Each number is 128 + 32 x the weight over its row's rms, rounded and kept within 0 to 255. Layers, rows and columns count from 0. The size above them is the row's rms in percent of the matrix's.

# layer 6 attention value, 192x384, rms 0.0578, rows 154-159, columns 0-63
size [ 96 103 103 102 101 100]
[[126 108 142 150 126  96 125 139 102 149 139 112 168 155 119 144 167 108  96 139 104 150 143 151 175 142  91 142 139 105  80 130  82 189  72  54 102 151 130 190  95  76 100 145 117 103 143 120 174 155  64 106 149 113 139 112 124  85 135 135 166 107 151 159]
 [109 134  94 185  75 150 152  68 175 195 139 123 124 115 171  88 182  75  71 133 133 131 104  65  75 155 181 170 119  94 107 134 151  63 152 131 172  68 127 145 128 194  92 134 172 112 167 133  85 153 107 106  84 133 125  96 134 143  72  70 108 119 172 182]
 [ 98 103 130 107 107 135 140  57 159  98 158 121  94 219 104  87 151 125 121 126 151  58  77 126 123 133 146 172 107 191 107  87 119 185 127 172 153 150 186 132 115 110 112 176 126  97  89 150 120 116 113 154 116 147  93 151  94 107 133  85 126 183 121  91]
 [136  84 120 131 118 108 138 126 110 157 103 100 140 171 130 148 114 119 147 101 168  99 131  95 165 156 108 176 132 139 146 103 140 135 163 125 174 129 217 195  93  77 129 146  92  65 105  90 164 117 212  86 154 205 130 114 136  80  62 136 150 110 131 120]
 [121 126 126 139  89  81 110 175 155  67 125 125 152 165 136 131 151 144 110 125 100 151 147 169  69  93 162  96 136  94 155 160 142 101 169 145 130 191 167 117 149 143 133 136  72 129 125 113 130 176  92  76 193 152 133  94  82 151 144 157 159 141 161 157]
 [148 162  92 115 137 109 184  94 128 119 105 141 154 116 116 157 141 113 129 143 113 149  87 130 175 143 149 113 162  99 106 103 161 127 120 172 142  38 125 103 188 153  85 158 101 102 143  52 147 130 154 147 136 103 102 104 100  55 144 171 129 100 128 165]]
# layer 6 attention output (transposed), 384x384, rms 0.0606, rows 282-287,314-319, columns 0-63
size [101 107 101 104 106 103  93  89  90  90  98  99]
[[168 165  94 131  92 137 104 118 136  86  96 171  79 131 148 144 154 138 106 133 137 109 122  41  91  70  86 131  54  74 138 176 130 119 110 132  93 100 158 127 117  92 149 119 125 113 104 149 143 136 102 137 149 165 168  48  94 175  91 127 103 151 157 106]
 [178 134 120 141 125  86  68  73 169  70  81 157 178 107 134 132 142 175 220 115 153  92  78 180 149 165 150 140 123 123 121 114  74 175  73 136 152 236 165  93 104 143 132 106 136 153 137 104 169 114 152 150 154 119 104 151  95  47 175 138 178 115 101 111]
 [134 210 166 150  97 134 154 132  96 158 144 114 114  94 153 229 124  98 219  82 119  38 108 132 129 178 137  89 138 131 120 130  91 140 110 125 119  97 102 177  90 151 166 158 106  91  74 121  72  98 136 190 151 154  89 138 153 128 110  81  85  91  98 141]
 [ 64 138 113 164 129 109  89 165  98 141 107  95 163 148 140 176 160 184 106 177  60 126 126 188 137 137 191 176 101  88 158 126 155 141 114 139 137 136 135  68  86 121 164 184 115 124  88 115 126 143 130 125  96 177  99 120 134  94 142 137 134  77 145 145]
 [ 92 151 128 158 149 186 161  69  86 121 206 132 145 101 142 160 136 135  96 193 144 175 113  80 107 180  91 186 176 103 100 135 152  98  97 118 137 140 125 190  88  96 110 117 113 116 161 151 124 158 118 147 109 126 155 145 116 155 165 112  74 125  88  89]
 [ 42  91  85 176 148 141 137 131 120  99 123 135 139 122 104 101 170 102 115 112 103  91 179 153 123 145 115  89  93 149 164 110  44 157 110 154  84 106 163 137 125 184 111 111 122  77  80 151 121  79  96 145 138  91 112 112  98 132 109 105 106 153 200 110]
 [152  86 162 126 190 129 115 146  91 153 146 143 115 168  87 107 117  82 106 117 125 175 110 170 161 141 111 142 130 120 132  83 145  90 123 132 177 183 102  96 100 176 139 161  81 110 177  97  84 105 186 146  69 104  84 248 128 103 146 157 101  78 147 183]
 [118  70 147 199 142 104 178 116 134 120 118 100 101 165 140 102 112  90 121 105 129 181  84 115 126 127  94 102 121  85 219 138 141 116  87 144 131  97 147 109 131  98  97 121 157 149 137 131 124  92 144 107  89 132 144  82 178 144  49 115  92 130 147 110]
 [141 136 185 155 151  96 118 180 155 144 135  78  97 129 141 130 131 137 138 181 125 182  91 125 113 110 102 153 146  72 136 134  73 125 187 139 125 131 123  97 117 128 134 157 166 148 130  85  73 147 139 108 109 176 117  74 168 136 186 167 181 156 145 139]
 [109 108 169 153 161 164 167 134 113 210 149 106 130 100 129 117 108  89 157  89 162 155 139 176 148 159 119 122 151 161 102 150 138 130 159  69 150  78 139 106 138  90 179 180 107  68 136 164 103 111 113  98 114  97 104 124 140 118 131  76  87 124 152  54]
 [ 63 124 141 105  67  99 105 127 158 178 164 117 139 104 153  57 153 156 123 132 187  74 162 139 191 106 125 145 146 131 118 166  77 135  94 123 138 112 140 144 132 167 134 152 147  88 103  85  89 112 117 142  92 141 100 130 121 117 170 113 179 140 132 122]
 [128 112 112 124 143 114 131  97  54 144 164 144  52 145 147  65 132 139 130  94 172 145  81  88 178 104  79 140 119 151 133  76 201 186 109 123 123 130 135  93 188 141 124 171 134 169 127  98 123 188 131 136 117 160 154 121 127 154 128 188 132 141 102 175]]
# layer 6 attention query, 384x384, rms 0.0666, rows 320,352, columns 0-63
size [ 92 107]
[[185 143 124 147 138 128 148 135 163 143  93 127  90 162  99 120  97  89  61 161 108 137 197 176 147 144  73 162 163 117 102 164 159 138 134 159 161 113 155 145  39 175 136  96  96 133 140 154 175 150  77 126 132 136 121  25 134 139 187  95  53 149 119 118]
 [115 148  61 101 123 166 112 147  50 111 185 147 135 115 124 129 130 106 155 120 129  67 173  89 115 101  89 157 144 126 116  90 139 158 168 137 141 124 164 104 137  88 129 114 123 207 143 126 154 132 110 162 126 158 137 115 178 148 135 118 153 168 150 105]]
# layer 6 attention key, 192x384, rms 0.0676, rows 160, columns 0-63
size [ 90]
[[141 203 140 118 111 154 204 151 155 137 148  70 233  99 109 129 138 152 137 176 186 179 137 112  78 122  66 103 152 180 101 112 139 122  90 105 162 134 119 137 155 167 137 128 121  91 200 148 137 129 126 102  95 129 139 135 138 190 122 148 171  87 126 140]]